Part of a small language model's weights.
Size: 16 layers, width 256, MLP 1024 squared ReLU, vocabulary 4096, 22.4M parameters.
Architecture: LayerNorm before each block, rotary positions, no biases in attention or MLP, untied embeddings, normalized queries and keys, shifted keys, attention sinks, value embeddings, hashed n-gram embeddings, an embedding shortcut, capped logits.
Training: a variant of Muon for these matrices, 902M tokens, 3439 steps.
Each number is 200 + 30 x the weight over its row's rms, rounded and kept within 0 to 999. Layers, rows and columns count from 0. The size before them is the row's rms in percent of the matrix's.

# layer 13 attention query, 256x256, rms 0.197, rows 25-31, columns 128-255
100,217,236,186,183,221,246,235,210,200,250,178,175,209,180,257,270,177,209,183,135,218,180,175,238,229,207,223,182,233,212,246,186,201,173,184,182,142,239,221,217,197,259,205,183,254,189,218,216,259,203,169,180,129,159,211,169,174,182,147,227,194,251,230,243,158,192,177,201,206,241,189,224,213,197,121,170,225,197,262,204,207,241,247,193,141,192,174,237,207,193,196,202,204,190,226,195,145,222,231,223,161,186,242,170,244,171,180,208,188,201,231,186,241,235,219,146,177,199,202,201,205,255,189,197,168,172,225,202
102,228,213,208,148,230,250,216,200,208,180,214,178,213,167,168,203,225,193,246,179,244,223,190,188,251,260,172,156,193,163,228,200,194,172,251,229,188,184,190,219,182,189,228,178,184,261,175,205,159,207,169,191,231,183,194,237,114,227,177,213,251,177,219,221,214,218,160,174,182,171,253,215,254,179,146,235,190,200,115,212,207,190,218,207,181,188,224,241,162,174,226,197,187,197,197,209,237,180,170,220,170,186,191,212,277,145,228,207,190,277,241,172,187,246,247,173,209,254,195,187,200,182,226,225,203,253,189,255
106,205,204,223,135,179,177,230,171,183,178,206,204,216,180,232,173,170,184,204,232,200,212,216,155,221,200,171,164,208,238,183,122,186,226,195,203,177,184,130,249,204,184,208,224,190,248,160,212,236,253,187,249,198,232,177,204,204,200,196,209,186,196,220,199,221,206,169,229,231,176,233,175,213,210,213,181,179,153,191,175,257,179,195,259,212,143,185,192,217,213,190,210,235,209,169,215,213,175,193,197,169,154,222,140,199,152,219,206,164,188,171,153,111,191,208,184,227,209,169,177,221,185,215,133,192,206,230,200
107,213,153,213,221,155,210,190,226,197,157,195,218,230,214,226,187,189,260,244,190,213,196,238,238,137,206,201,141,166,221,137,202,287,196,219,239,200,189,168,179,186,216,226,151,220,175,222,260,239,164,239,178,184,180,157,200,150,212,197,185,134,186,233,190,182,207,172,159,207,213,201,207,238,234,189,228,170,196,165,253,190,201,192,194,216,176,239,190,203,212,222,200,195,220,221,232,194,194,231,183,175,221,223,209,192,155,198,190,183,273,172,139,165,199,158,223,213,156,131,225,256,235,205,221,172,189,247,158
100,252,178,225,224,122,194,188,241,153,254,247,218,198,215,167,221,199,229,243,198,210,242,198,201,177,158,194,194,226,187,151,219,127,181,136,235,213,191,158,165,257,235,185,201,218,237,170,193,159,186,149,184,185,206,207,199,205,180,182,163,216,201,194,202,242,214,175,245,190,185,180,230,208,192,191,198,169,193,234,217,182,203,188,205,247,239,240,234,233,150,194,159,252,190,253,239,245,194,220,266,187,191,207,217,228,213,166,201,211,205,169,193,139,211,213,159,156,206,166,233,221,280,166,198,190,202,178,255
109,166,229,202,181,162,212,279,203,201,169,208,143,266,203,188,121,205,232,164,210,163,237,202,229,191,197,152,165,162,179,212,182,207,197,224,231,195,215,227,162,220,218,203,239,185,201,205,199,153,215,127,220,216,209,240,153,153,247,198,228,150,157,241,202,202,213,191,206,221,199,216,188,201,147,166,216,237,221,242,260,131,196,209,204,244,211,194,229,231,169,162,190,193,167,206,198,172,252,207,173,175,218,252,262,219,194,193,197,188,185,196,147,222,161,252,184,164,229,215,174,155,215,211,243,211,170,195,233
103,195,208,225,210,211,170,208,180,230,214,216,215,224,229,175,203,181,186,202,219,171,207,175,249,203,227,140,193,110,209,201,202,223,196,211,222,184,235,189,164,199,234,196,177,175,281,156,166,204,182,182,211,243,196,209,217,139,224,161,211,209,154,187,212,184,147,195,193,195,212,235,210,161,210,175,211,237,197,168,155,196,198,174,188,209,180,214,225,182,214,213,154,192,237,225,162,143,244,245,232,227,200,210,202,136,211,237,172,181,197,209,175,187,178,193,222,164,145,168,205,146,197,235,191,223,212,214,222
# layer 13 attention key, 256x256, rms 0.2, rows 25-31, columns 128-255
111,237,203,179,194,195,178,183,218,126,188,234,194,223,206,259,194,152,164,254,216,190,220,194,272,198,175,213,170,241,223,221,230,166,141,192,191,170,197,209,194,203,226,190,188,188,192,175,202,212,196,184,208,170,205,223,205,217,182,199,246,206,217,224,177,250,217,190,181,198,201,229,179,224,219,229,202,159,176,240,199,187,234,226,252,198,247,183,199,207,211,190,192,201,183,200,212,184,205,217,196,198,227,206,196,192,254,166,197,219,247,250,209,188,228,212,123,237,219,223,151,162,194,206,186,155,164,155,186
112,214,180,183,237,159,199,222,193,213,190,162,172,209,185,231,239,161,196,203,215,209,208,202,186,231,261,224,194,176,218,201,230,218,179,171,215,192,244,229,205,246,221,192,195,212,232,164,212,219,218,187,197,194,200,206,193,227,207,243,183,253,123,174,178,198,238,209,232,203,221,228,197,217,202,191,248,217,213,164,210,198,252,202,184,188,195,191,139,208,214,215,153,203,186,283,218,181,163,147,206,129,215,204,164,188,218,217,212,251,224,212,164,198,257,182,218,205,194,184,179,255,121,177,214,199,236,282,169
109,215,202,172,196,180,213,190,232,191,183,246,151,191,173,190,178,193,272,173,222,185,209,167,178,185,210,218,175,178,129,143,212,178,222,199,207,191,168,167,203,236,252,213,188,243,190,210,236,174,181,204,210,181,174,222,207,244,209,251,182,214,152,141,203,207,207,199,267,252,150,185,223,222,175,133,161,152,282,194,199,159,154,168,160,288,238,172,204,175,263,210,211,199,188,171,195,254,167,215,241,193,210,245,216,216,194,203,194,154,170,226,219,189,206,195,161,219,194,209,192,237,210,217,209,195,235,201,153
121,145,223,217,174,169,202,238,229,197,181,162,212,246,182,213,212,196,198,214,184,202,205,216,166,186,196,230,159,218,197,160,211,198,238,211,220,216,145,233,145,210,195,242,182,214,182,241,207,202,155,198,173,187,260,215,165,186,205,187,219,136,180,247,189,194,204,188,185,203,218,196,238,217,175,205,221,186,239,84,168,239,188,220,200,166,172,215,168,259,211,194,192,212,216,247,198,243,151,194,180,155,241,258,231,271,190,236,224,155,228,192,179,207,174,201,206,181,191,174,208,204,208,166,208,133,187,248,277
107,135,230,228,187,200,212,256,246,170,172,214,195,179,213,166,181,176,188,171,227,254,225,172,218,181,248,223,204,191,216,258,201,178,188,199,202,193,207,158,187,203,163,156,180,198,224,196,174,227,206,199,222,176,208,198,196,223,226,239,221,240,201,201,178,179,171,218,213,216,169,193,236,241,230,200,171,205,185,202,204,193,181,267,143,209,181,168,203,242,190,230,229,163,144,211,178,138,180,233,205,177,256,258,241,197,178,188,208,217,200,161,156,139,202,155,208,187,225,179,222,216,220,221,196,169,180,205,193
110,203,173,201,177,176,191,216,242,189,107,240,183,261,241,206,176,242,250,228,196,210,221,156,163,192,207,174,215,192,170,213,208,194,181,229,202,252,196,237,219,197,158,213,200,228,187,203,190,162,227,188,210,212,167,206,215,198,194,209,229,194,199,218,209,202,189,205,220,174,149,186,192,200,192,148,153,181,249,163,179,228,179,190,184,212,204,200,207,239,216,189,234,202,194,250,172,233,200,237,133,162,228,261,176,231,231,182,142,177,176,184,199,170,154,218,157,231,267,172,256,228,231,208,251,227,180,184,191
109,246,161,242,209,212,146,213,168,216,180,218,234,118,173,192,145,207,167,214,245,187,221,182,212,229,189,165,190,167,210,230,257,253,179,191,215,207,213,254,189,238,223,145,259,201,203,174,195,196,202,179,160,177,239,213,215,196,173,227,244,187,175,199,269,221,180,229,170,153,171,225,187,207,248,126,154,195,167,182,211,209,187,169,196,133,163,203,246,199,177,198,222,199,216,283,216,202,230,191,220,187,254,209,157,165,180,223,223,182,259,216,224,199,236,175,242,200,197,199,213,230,189,195,166,200,201,188,222
# layer 13 attention value, 256x256, rms 0.196, rows 0-20, columns 128-255
105,232,135,218,214,229,146,234,194,234,193,224,155,198,167,164,228,175,204,198,237,143,177,166,152,163,149,157,171,153,200,206,205,148,160,222,249,224,237,179,157,176,172,236,209,171,273,254,136,248,200,237,212,203,205,181,186,194,214,192,193,158,169,125,144,173,250,173,205,190,184,199,220,146,167,219,192,185,195,227,245,216,190,210,212,169,205,211,226,200,160,195,143,190,212,195,167,169,193,214,217,220,157,156,154,187,229,215,188,203,237,253,197,216,194,189,214,267,184,228,157,222,168,192,213,229,178,191,256
100,219,209,175,134,171,231,210,235,222,297,271,172,189,188,247,218,196,244,182,204,182,204,193,205,119,188,170,214,207,247,147,187,170,213,221,197,230,203,226,209,134,119,191,195,176,214,210,153,204,210,233,144,192,230,227,205,226,206,210,185,215,180,217,197,180,232,178,197,151,223,228,189,172,148,225,164,231,196,225,149,173,158,197,195,222,154,228,180,158,227,192,239,252,193,179,164,212,192,245,229,195,155,186,165,148,194,169,185,190,235,259,228,212,144,246,230,201,191,190,198,226,187,248,231,222,211,181,204
104,195,159,196,166,147,219,213,220,180,221,192,181,165,202,212,203,202,182,227,179,183,193,178,173,190,164,164,219,209,226,219,174,226,230,193,233,171,273,164,174,213,172,240,206,229,242,247,185,194,156,167,248,255,206,182,182,208,227,200,205,214,161,196,215,225,192,227,232,223,144,116,234,242,188,256,181,131,227,194,178,171,242,179,234,257,204,186,208,211,190,216,179,247,227,190,198,195,210,217,169,200,173,180,233,142,170,237,201,166,264,191,210,202,186,254,127,187,174,198,179,200,187,235,175,151,244,227,195
099,190,179,188,144,210,219,179,172,193,204,219,202,254,203,195,184,232,193,229,207,214,218,192,221,173,181,231,217,238,190,165,221,183,248,212,177,243,139,236,256,259,148,255,181,218,196,199,232,170,250,206,198,227,228,181,216,204,220,234,206,199,159,191,192,188,206,185,181,222,220,169,235,256,215,236,175,196,210,235,196,235,211,217,235,204,268,180,211,176,172,257,187,165,186,196,196,192,184,208,187,186,217,161,268,205,184,161,143,231,197,300,242,177,155,163,213,217,143,244,195,176,246,150,207,216,175,190,213
096,246,231,205,177,192,186,156,179,216,211,245,169,231,179,186,189,173,223,210,190,247,198,222,241,169,203,196,225,169,172,182,166,213,207,147,219,238,212,212,161,237,153,160,187,200,168,144,246,191,194,243,194,206,193,184,260,174,221,193,232,226,231,229,211,137,142,202,223,198,180,240,147,162,159,265,161,214,149,204,179,180,207,191,205,238,233,156,204,233,259,127,189,167,194,206,180,205,265,195,177,253,246,151,200,208,153,245,215,182,233,120,202,171,210,166,225,193,183,184,205,234,237,195,226,190,167,236,183
104,211,198,204,219,108,176,132,230,208,187,248,177,190,199,207,198,183,200,189,182,252,246,211,243,179,196,187,255,220,220,237,251,227,200,227,245,216,194,183,175,169,253,161,222,195,211,228,228,172,230,204,211,210,221,204,200,196,217,174,203,182,223,216,220,205,161,240,207,217,203,168,194,233,229,234,210,226,152,188,226,190,190,154,124,211,186,150,224,229,183,187,221,173,166,263,200,190,184,201,241,227,246,125,157,188,208,142,183,208,143,185,189,175,233,153,215,162,211,183,165,223,193,215,179,257,232,195,220
103,183,165,190,191,197,208,197,216,196,208,227,217,223,163,194,210,185,262,226,208,202,144,149,242,225,130,145,251,225,178,215,249,169,176,249,209,183,200,241,175,195,241,214,177,217,197,204,233,211,265,211,180,170,247,213,186,229,188,233,170,170,180,147,178,255,199,172,156,190,246,239,228,199,195,168,162,193,214,207,192,204,196,187,180,181,178,212,180,197,201,183,213,222,146,231,147,205,182,222,249,186,217,186,162,183,214,154,236,194,171,195,242,179,147,170,217,258,239,243,236,178,254,181,224,237,173,240,211
098,179,177,219,208,230,172,217,232,247,230,240,182,142,184,163,211,185,229,132,184,166,186,232,199,221,156,227,222,207,217,176,200,271,207,205,201,232,195,152,212,208,177,233,259,177,175,228,215,269,176,223,211,182,196,188,183,176,183,152,211,267,217,219,198,194,202,193,217,163,211,162,206,214,248,169,208,175,225,226,164,192,212,194,195,275,191,147,187,202,252,170,221,160,170,196,196,208,293,234,215,218,171,196,292,211,188,187,196,226,159,180,217,211,166,194,196,181,192,212,173,230,218,202,199,240,219,229,175
101,227,195,209,199,236,165,193,186,200,230,287,166,118,157,208,181,208,192,215,186,208,237,195,198,183,139,201,210,182,152,184,265,161,244,178,233,176,206,170,208,240,203,208,253,224,198,180,235,194,177,217,209,213,230,221,216,225,170,195,181,166,138,178,169,165,226,219,223,132,188,171,234,181,227,176,172,219,190,186,166,184,231,185,154,216,244,221,254,231,190,224,185,228,219,223,190,234,176,171,220,136,179,181,223,190,170,247,185,163,217,210,222,180,229,176,168,188,220,222,221,222,183,211,188,137,159,197,184
101,234,197,200,171,266,184,176,155,189,223,196,165,229,171,212,223,201,204,241,211,124,204,191,134,153,222,252,238,237,244,214,202,213,234,211,198,205,220,199,231,231,188,244,193,170,160,215,159,210,243,169,181,195,196,151,171,226,156,227,168,227,204,166,160,198,182,254,232,241,176,194,166,194,181,220,218,227,219,277,202,167,164,186,209,295,194,218,193,163,184,237,171,204,167,212,214,177,156,199,198,160,195,214,238,205,195,142,206,242,182,221,175,204,194,218,234,161,198,221,192,204,209,216,195,193,231,241,198
094,187,175,203,240,202,150,215,203,218,163,170,189,183,143,208,259,207,227,163,238,221,147,199,185,224,211,221,247,179,231,200,207,230,209,228,241,219,214,244,228,193,181,204,214,204,235,170,181,145,191,216,285,152,238,192,208,195,185,196,171,225,247,137,205,222,199,245,199,144,178,171,194,199,188,173,194,243,175,222,259,209,187,191,162,192,191,199,216,188,202,199,277,182,253,216,207,174,219,168,209,236,247,187,237,185,193,237,172,183,227,249,207,154,208,242,180,227,188,191,211,200,187,206,161,173,213,216,193
100,224,179,188,265,152,219,182,141,205,195,236,247,188,221,163,204,241,221,223,171,219,224,194,195,215,215,207,212,175,214,204,225,245,221,223,165,176,273,217,185,232,245,183,166,192,163,172,184,191,211,162,171,161,200,171,223,169,198,165,275,222,166,215,214,207,198,200,240,172,273,176,227,208,216,196,209,211,166,237,185,140,189,249,180,162,178,203,242,154,241,196,183,226,218,174,218,177,223,219,234,198,224,224,191,192,154,199,201,184,155,182,239,208,214,210,203,169,215,150,201,217,187,179,213,202,172,206,223
108,257,210,229,136,210,160,231,197,180,189,191,236,225,199,243,227,259,213,218,242,188,238,246,229,226,226,282,188,197,222,235,196,202,171,226,171,220,209,231,221,202,186,211,191,153,151,241,227,192,234,214,238,183,185,178,226,220,208,158,176,180,192,153,186,230,213,223,201,209,188,220,204,235,240,226,181,197,210,196,195,184,201,187,181,205,182,251,189,156,174,195,220,197,166,153,164,185,132,192,218,242,201,198,261,167,179,154,195,183,212,191,188,217,186,140,163,215,156,211,193,174,208,171,177,204,218,148,199
102,212,163,200,168,209,217,258,221,244,122,232,206,220,175,189,206,256,165,167,206,179,181,183,195,152,169,193,182,238,179,177,141,196,223,196,184,198,198,212,253,200,168,175,204,185,259,271,160,200,153,223,181,209,107,188,180,212,224,171,232,214,212,184,188,167,221,217,180,200,242,212,201,181,186,229,217,192,184,207,171,266,236,136,180,192,193,229,230,228,225,223,218,155,222,210,246,215,247,171,219,195,230,198,221,175,160,256,182,207,166,247,207,193,214,207,195,232,212,173,171,195,207,267,246,210,203,220,219
097,227,169,231,199,206,169,230,169,189,204,168,231,201,177,186,197,160,224,203,241,166,216,201,219,204,229,197,153,210,179,217,241,207,181,211,186,165,243,189,214,205,176,224,240,213,245,238,181,239,177,205,229,222,249,172,237,178,215,221,199,222,204,230,181,197,206,212,230,212,119,183,155,169,180,168,174,190,223,229,161,201,217,240,205,249,189,148,148,265,192,175,236,252,184,215,225,184,190,183,197,233,230,172,238,181,183,178,157,197,171,226,163,204,189,215,188,211,236,182,177,172,186,223,186,192,187,202,179
105,201,199,221,189,179,222,199,185,229,216,216,208,228,181,211,245,158,232,184,171,194,240,196,204,212,203,228,221,192,222,222,200,190,232,237,242,196,213,232,205,226,222,209,153,219,172,160,220,189,183,231,171,224,187,233,241,224,189,158,202,178,157,237,187,181,226,170,193,230,191,225,208,217,158,188,199,221,201,141,184,221,184,160,170,193,158,201,216,218,234,182,214,178,205,227,205,226,212,148,161,179,190,181,207,189,240,152,173,167,208,185,246,183,227,144,225,180,206,219,185,229,201,226,182,196,250,204,194
096,216,226,176,202,220,190,193,177,221,217,146,163,236,227,218,189,252,133,180,194,224,215,253,242,170,213,182,165,155,213,152,160,184,147,217,227,205,170,169,188,168,216,204,208,158,211,189,206,175,186,202,238,252,160,198,161,223,154,242,162,186,170,145,181,247,230,206,148,232,203,250,213,193,218,256,183,212,198,229,199,184,195,227,200,206,183,168,199,206,206,188,246,182,213,172,188,239,138,185,186,220,202,210,212,219,188,258,216,208,220,170,247,211,224,232,253,171,261,206,177,214,180,247,165,218,192,182,166
098,202,213,158,226,216,234,183,237,233,180,190,154,144,227,269,193,197,193,172,245,187,191,198,203,221,254,253,202,215,207,182,184,190,221,174,209,254,247,167,154,219,219,186,206,193,222,205,253,208,198,135,200,212,286,234,168,162,213,204,218,209,231,200,173,208,182,139,154,200,206,157,204,194,208,186,203,184,159,137,193,197,193,250,172,151,236,192,141,224,245,220,209,194,193,212,211,198,219,175,220,214,169,222,171,188,200,143,188,309,188,236,179,245,118,174,227,201,147,147,190,196,203,202,205,185,152,166,235
113,204,220,222,188,202,232,194,230,142,200,184,186,173,203,146,170,168,194,205,186,189,186,235,223,191,222,198,211,184,277,187,232,213,237,205,184,202,227,197,169,278,229,178,233,182,206,219,182,201,200,143,181,182,206,155,226,160,179,200,242,196,200,240,193,143,201,173,226,205,256,240,178,227,155,233,172,222,194,177,149,147,155,225,171,160,174,214,260,167,177,187,200,207,169,210,186,241,269,157,231,141,185,219,225,164,249,236,211,220,184,181,231,154,187,241,235,176,177,175,271,210,239,206,206,271,203,208,190
101,203,153,202,252,141,188,211,245,203,177,213,216,189,192,223,163,190,145,224,213,176,186,222,173,169,237,217,185,197,166,134,213,198,156,223,172,161,202,170,157,181,200,156,187,193,212,202,214,206,223,174,170,213,174,218,194,148,225,181,252,220,225,141,210,197,176,216,177,194,183,203,221,214,173,206,171,203,188,236,161,212,197,168,196,256,187,172,222,205,219,144,235,192,236,184,215,225,222,228,200,181,167,182,148,207,244,174,176,202,212,200,172,215,232,300,214,246,236,185,225,154,194,281,163,194,211,184,270
095,209,192,190,172,184,219,214,213,211,189,209,170,211,188,164,200,148,164,218,186,232,207,234,220,224,215,163,180,220,212,205,252,222,215,235,195,154,189,217,151,206,242,183,197,179,178,254,183,192,272,207,168,142,224,264,185,225,222,241,153,207,182,209,157,214,197,207,147,213,143,170,229,229,176,177,158,178,203,224,226,212,195,266,161,171,222,196,207,200,311,205,217,193,185,220,174,156,180,184,216,201,194,211,220,159,199,170,201,266,169,270,217,206,207,200,183,207,182,223,206,217,236,169,245,236,207,218,232
# layer 13 attention output (transposed), 256x256, rms 0.203, rows 0-19, columns 128-255
100,142,178,196,162,239,182,143,224,242,185,178,197,220,234,222,202,222,178,220,216,207,203,208,224,199,272,208,237,157,132,174,268,174,200,248,155,165,205,285,215,197,247,183,189,203,186,196,208,213,205,221,141,221,156,163,206,163,211,170,179,218,182,232,182,211,170,204,180,143,206,188,189,258,184,202,188,213,221,185,182,210,154,202,197,160,195,172,230,225,200,230,197,206,184,134,193,172,252,173,142,191,218,213,169,202,189,222,170,202,224,198,151,225,239,188,173,164,183,172,161,155,148,247,236,199,224,205,210
105,174,243,206,188,225,239,231,193,170,250,151,165,233,181,154,229,177,225,170,205,157,196,188,221,183,218,174,210,185,161,223,228,224,206,212,223,204,194,188,207,228,287,161,190,254,235,232,161,170,214,167,193,197,135,212,251,210,195,169,241,205,182,170,237,250,181,146,226,170,202,207,215,171,214,184,149,174,259,193,219,185,173,241,165,193,234,205,161,184,203,183,226,208,165,167,208,204,256,228,217,191,204,194,313,183,226,184,183,156,153,253,197,167,188,220,152,224,213,212,210,220,155,223,206,198,175,205,203
086,118,154,194,247,201,180,190,199,192,152,176,220,186,212,183,199,224,220,243,175,167,191,217,170,199,198,247,174,186,193,148,159,190,198,205,209,262,182,211,176,179,246,207,224,191,165,213,179,193,183,154,226,163,209,210,164,185,215,192,209,244,145,215,176,245,242,114,222,215,242,208,177,214,244,203,265,208,223,265,186,167,255,269,192,192,237,189,144,171,159,250,200,212,203,187,173,219,271,244,188,181,212,226,137,188,223,213,191,214,173,231,223,169,224,189,153,166,205,138,238,175,200,217,199,198,218,210,202
092,181,226,220,144,170,255,219,179,194,172,178,186,253,200,227,255,213,176,213,192,179,188,219,175,221,244,235,225,207,222,220,219,248,172,190,180,215,204,163,210,209,236,235,134,184,219,220,207,170,188,221,197,206,183,196,185,209,220,116,201,143,239,171,154,215,154,195,251,204,163,142,170,214,173,215,181,223,219,177,225,201,180,222,169,149,221,216,236,206,213,222,217,203,150,231,188,229,191,176,182,141,193,230,187,216,178,209,194,196,203,156,206,264,148,177,212,286,205,210,167,146,180,207,214,248,226,159,202
087,197,243,199,166,262,186,229,210,194,306,237,207,195,176,177,205,224,186,199,182,213,218,182,218,225,213,185,195,246,250,217,191,236,232,167,208,208,151,208,265,193,213,168,203,180,226,137,179,185,208,195,268,216,175,147,199,230,264,151,190,271,166,259,229,236,198,189,199,217,164,268,158,166,218,183,184,193,213,183,184,201,181,194,216,165,230,187,200,160,218,242,220,200,239,142,196,238,148,126,179,227,245,159,214,227,166,192,197,197,179,217,202,214,233,208,167,189,168,231,174,215,286,288,148,190,180,159,199
100,158,215,159,204,212,186,221,176,248,227,224,169,180,204,174,142,216,174,211,179,195,239,198,215,202,175,221,189,241,221,195,200,237,193,220,267,180,222,77,259,185,253,188,146,218,186,188,210,178,237,174,200,139,219,198,240,193,180,231,247,238,225,198,199,154,227,166,158,243,255,222,150,188,212,189,265,197,210,149,168,218,264,162,228,234,203,261,183,190,201,143,193,162,189,148,177,186,220,144,172,223,186,196,163,250,211,188,250,200,212,209,206,175,242,208,223,182,202,233,241,207,214,204,185,173,201,218,254
085,215,224,228,205,219,165,205,248,135,149,233,179,205,204,159,226,183,200,215,233,163,194,229,240,166,185,153,248,183,193,186,160,214,241,203,209,195,163,165,183,162,188,201,141,229,188,205,213,156,223,169,219,168,197,178,216,170,208,201,171,215,224,201,208,194,249,216,198,217,155,252,215,201,149,194,186,165,246,196,202,184,254,198,134,186,200,225,182,243,202,181,164,221,237,168,172,197,219,151,234,231,225,223,260,200,142,190,158,153,201,205,142,224,185,201,189,191,227,151,190,242,190,209,203,194,223,202,180
093,200,244,147,220,227,193,174,230,198,192,216,194,259,206,204,179,213,155,215,197,204,253,199,212,241,225,250,178,190,167,206,212,168,250,217,210,228,271,91,121,210,176,207,236,183,210,250,204,158,207,194,174,238,183,232,242,202,141,200,198,150,188,204,175,204,219,216,170,210,168,218,232,204,185,219,194,204,156,195,192,265,141,240,188,228,266,199,192,174,211,171,201,199,200,234,205,195,197,192,214,163,285,195,180,236,172,235,170,213,197,226,243,172,191,164,195,196,202,226,215,158,142,223,168,204,184,175,224
091,197,210,166,186,188,184,237,173,218,218,164,181,195,200,202,212,177,203,180,213,239,216,230,180,171,208,222,212,221,147,188,227,212,194,169,224,198,200,72,183,263,171,187,113,174,205,193,228,195,214,193,228,196,254,168,159,237,171,119,226,169,169,174,238,195,188,175,212,246,220,154,250,165,131,178,233,182,219,202,244,202,157,222,230,169,172,225,199,222,206,131,175,213,249,208,241,217,216,233,222,243,202,224,224,217,198,215,271,212,211,214,213,222,181,257,229,184,257,181,209,213,183,221,228,157,197,227,209
089,187,214,182,218,211,185,223,153,224,173,218,188,195,155,208,261,216,151,250,231,234,250,235,182,188,215,163,214,271,178,204,168,187,197,206,172,185,209,185,163,236,182,199,213,171,156,212,192,249,165,231,194,205,252,195,177,160,226,198,261,227,232,190,179,193,177,215,231,157,188,210,164,168,189,195,232,200,159,206,187,195,161,147,212,178,180,237,192,193,178,213,216,215,200,251,217,220,162,191,197,172,240,178,190,207,231,195,210,183,249,231,197,232,214,205,161,238,165,237,217,176,184,215,137,251,214,194,185
091,199,160,210,193,194,211,231,237,190,221,179,244,223,220,190,190,233,126,165,192,165,182,211,243,192,229,160,191,184,216,254,240,157,198,203,258,225,216,232,188,200,197,178,173,210,278,199,163,155,226,193,205,180,157,231,187,163,176,191,174,240,197,147,156,203,173,182,150,246,193,187,205,235,143,193,211,239,208,154,202,225,249,93,234,229,230,219,163,208,149,238,204,165,193,181,223,249,184,205,145,167,161,210,242,176,192,175,213,178,180,229,235,213,204,178,230,149,268,160,175,233,169,215,168,191,199,235,196
095,92,246,179,194,197,194,232,164,237,194,217,216,186,216,199,220,184,168,206,263,201,217,184,225,252,193,164,172,197,154,240,217,207,183,206,152,197,254,153,190,189,179,163,220,210,173,205,185,275,183,215,218,160,226,164,203,222,188,191,231,124,235,185,220,110,166,243,180,240,199,226,202,238,229,161,198,212,188,194,182,195,211,210,165,226,168,198,202,178,214,151,220,217,170,246,149,217,247,239,196,170,219,239,214,151,199,264,250,182,190,206,202,198,138,251,212,192,222,262,212,151,219,211,207,236,212,139,214
092,184,233,153,237,221,196,212,208,204,279,196,219,233,142,171,193,176,117,173,215,215,201,236,257,223,221,225,147,225,168,275,232,204,235,158,241,207,135,279,225,192,201,172,263,193,181,182,165,186,237,151,224,243,236,171,230,176,186,208,166,229,198,156,163,195,185,154,213,181,232,216,250,213,197,214,198,230,162,203,182,243,171,269,213,183,198,215,191,205,219,138,178,178,201,235,196,176,244,228,215,195,204,193,229,161,185,232,199,246,187,244,154,230,249,207,152,164,138,198,204,225,209,175,191,208,174,180,186
096,234,159,218,195,175,180,140,179,222,193,183,201,142,193,194,201,233,145,222,205,180,217,195,214,181,209,213,251,191,187,153,162,179,227,188,192,177,220,125,219,302,214,158,162,212,145,191,210,163,196,202,225,216,243,168,203,202,239,209,159,204,199,208,195,134,161,219,228,146,188,234,196,204,198,173,197,183,238,167,212,193,210,210,180,244,212,206,177,219,210,223,251,191,188,209,194,205,186,258,179,198,174,236,222,153,177,163,158,207,225,218,231,242,183,286,223,210,190,196,172,191,194,165,182,230,210,153,192
092,179,202,179,217,191,239,263,181,223,168,211,195,209,214,217,199,199,129,214,249,227,174,158,173,226,234,239,186,210,186,202,252,164,217,232,160,219,240,176,198,154,264,235,149,167,200,220,123,288,198,180,248,152,249,183,196,161,238,206,190,232,166,199,215,217,236,177,177,189,145,169,218,206,268,195,227,169,217,170,189,164,160,177,164,215,217,188,174,223,185,208,225,199,230,228,200,180,238,206,138,234,161,231,199,217,207,234,204,178,188,178,213,196,197,166,182,180,167,234,229,198,168,168,233,229,158,225,217
089,304,180,142,204,209,224,162,229,222,160,217,169,210,198,211,192,233,188,216,170,180,197,217,129,153,264,215,226,192,184,243,180,213,237,248,175,143,212,155,174,150,251,222,123,234,229,221,210,171,185,146,175,214,213,141,199,233,137,251,171,194,178,205,197,180,201,239,172,178,241,220,178,194,200,213,247,225,239,188,216,203,171,214,192,219,192,183,166,200,209,201,216,258,231,233,203,223,235,208,174,182,221,122,203,223,220,191,198,166,201,197,217,220,209,184,237,211,207,186,235,204,177,172,260,189,254,178,119
088,218,200,255,224,248,214,213,199,238,176,186,247,162,154,239,173,188,205,201,162,173,240,217,201,175,136,207,190,203,171,261,213,168,226,221,246,213,236,200,180,170,217,219,147,201,151,187,242,192,215,162,197,218,219,177,230,191,204,167,251,226,186,250,123,177,140,177,180,176,178,239,149,168,205,183,197,140,196,252,205,236,174,171,172,185,194,212,189,260,226,207,207,218,155,275,209,181,145,199,244,230,200,181,188,244,189,199,195,178,211,179,165,163,199,175,176,208,196,173,215,223,225,198,191,169,187,197,244
085,141,200,185,134,207,220,166,224,180,228,189,146,236,228,220,223,228,228,170,197,227,277,187,205,178,177,243,218,223,205,158,255,187,233,207,205,204,243,214,256,243,206,247,146,217,206,177,167,209,243,234,175,198,198,156,190,200,167,195,200,230,174,201,133,198,265,232,181,243,245,191,200,197,210,212,197,180,225,215,212,244,186,148,186,213,201,183,224,208,230,223,210,184,226,211,264,197,212,262,210,182,196,246,186,177,211,203,174,178,162,209,246,194,236,195,186,205,177,174,194,230,190,212,213,258,204,185,230
092,250,141,167,146,156,116,216,196,131,197,186,209,170,152,184,174,197,171,201,222,189,215,170,196,249,185,153,208,189,187,189,187,199,248,210,191,181,180,186,200,203,201,201,201,229,215,194,195,197,205,146,206,181,219,139,233,264,216,193,177,223,205,263,159,164,182,234,189,205,183,222,212,201,158,158,179,232,199,241,228,173,220,187,251,207,193,188,164,205,204,199,181,231,181,212,149,185,200,211,215,202,189,204,262,227,211,194,259,240,193,177,132,205,189,197,216,204,238,165,188,173,258,165,208,194,226,195,215
088,156,145,158,228,132,202,246,231,225,211,250,225,211,235,177,189,152,244,150,202,245,165,217,208,183,176,205,200,189,228,219,208,224,241,227,217,185,192,231,192,198,239,233,212,158,194,182,223,163,149,187,174,173,213,253,170,235,199,228,189,149,165,171,185,181,172,195,190,161,266,191,238,217,184,210,191,182,201,179,202,188,249,177,166,239,229,219,137,190,145,174,218,198,211,179,143,232,187,215,207,214,163,235,196,252,231,168,210,192,170,166,206,161,173,210,189,189,200,158,203,196,172,224,218,216,199,188,260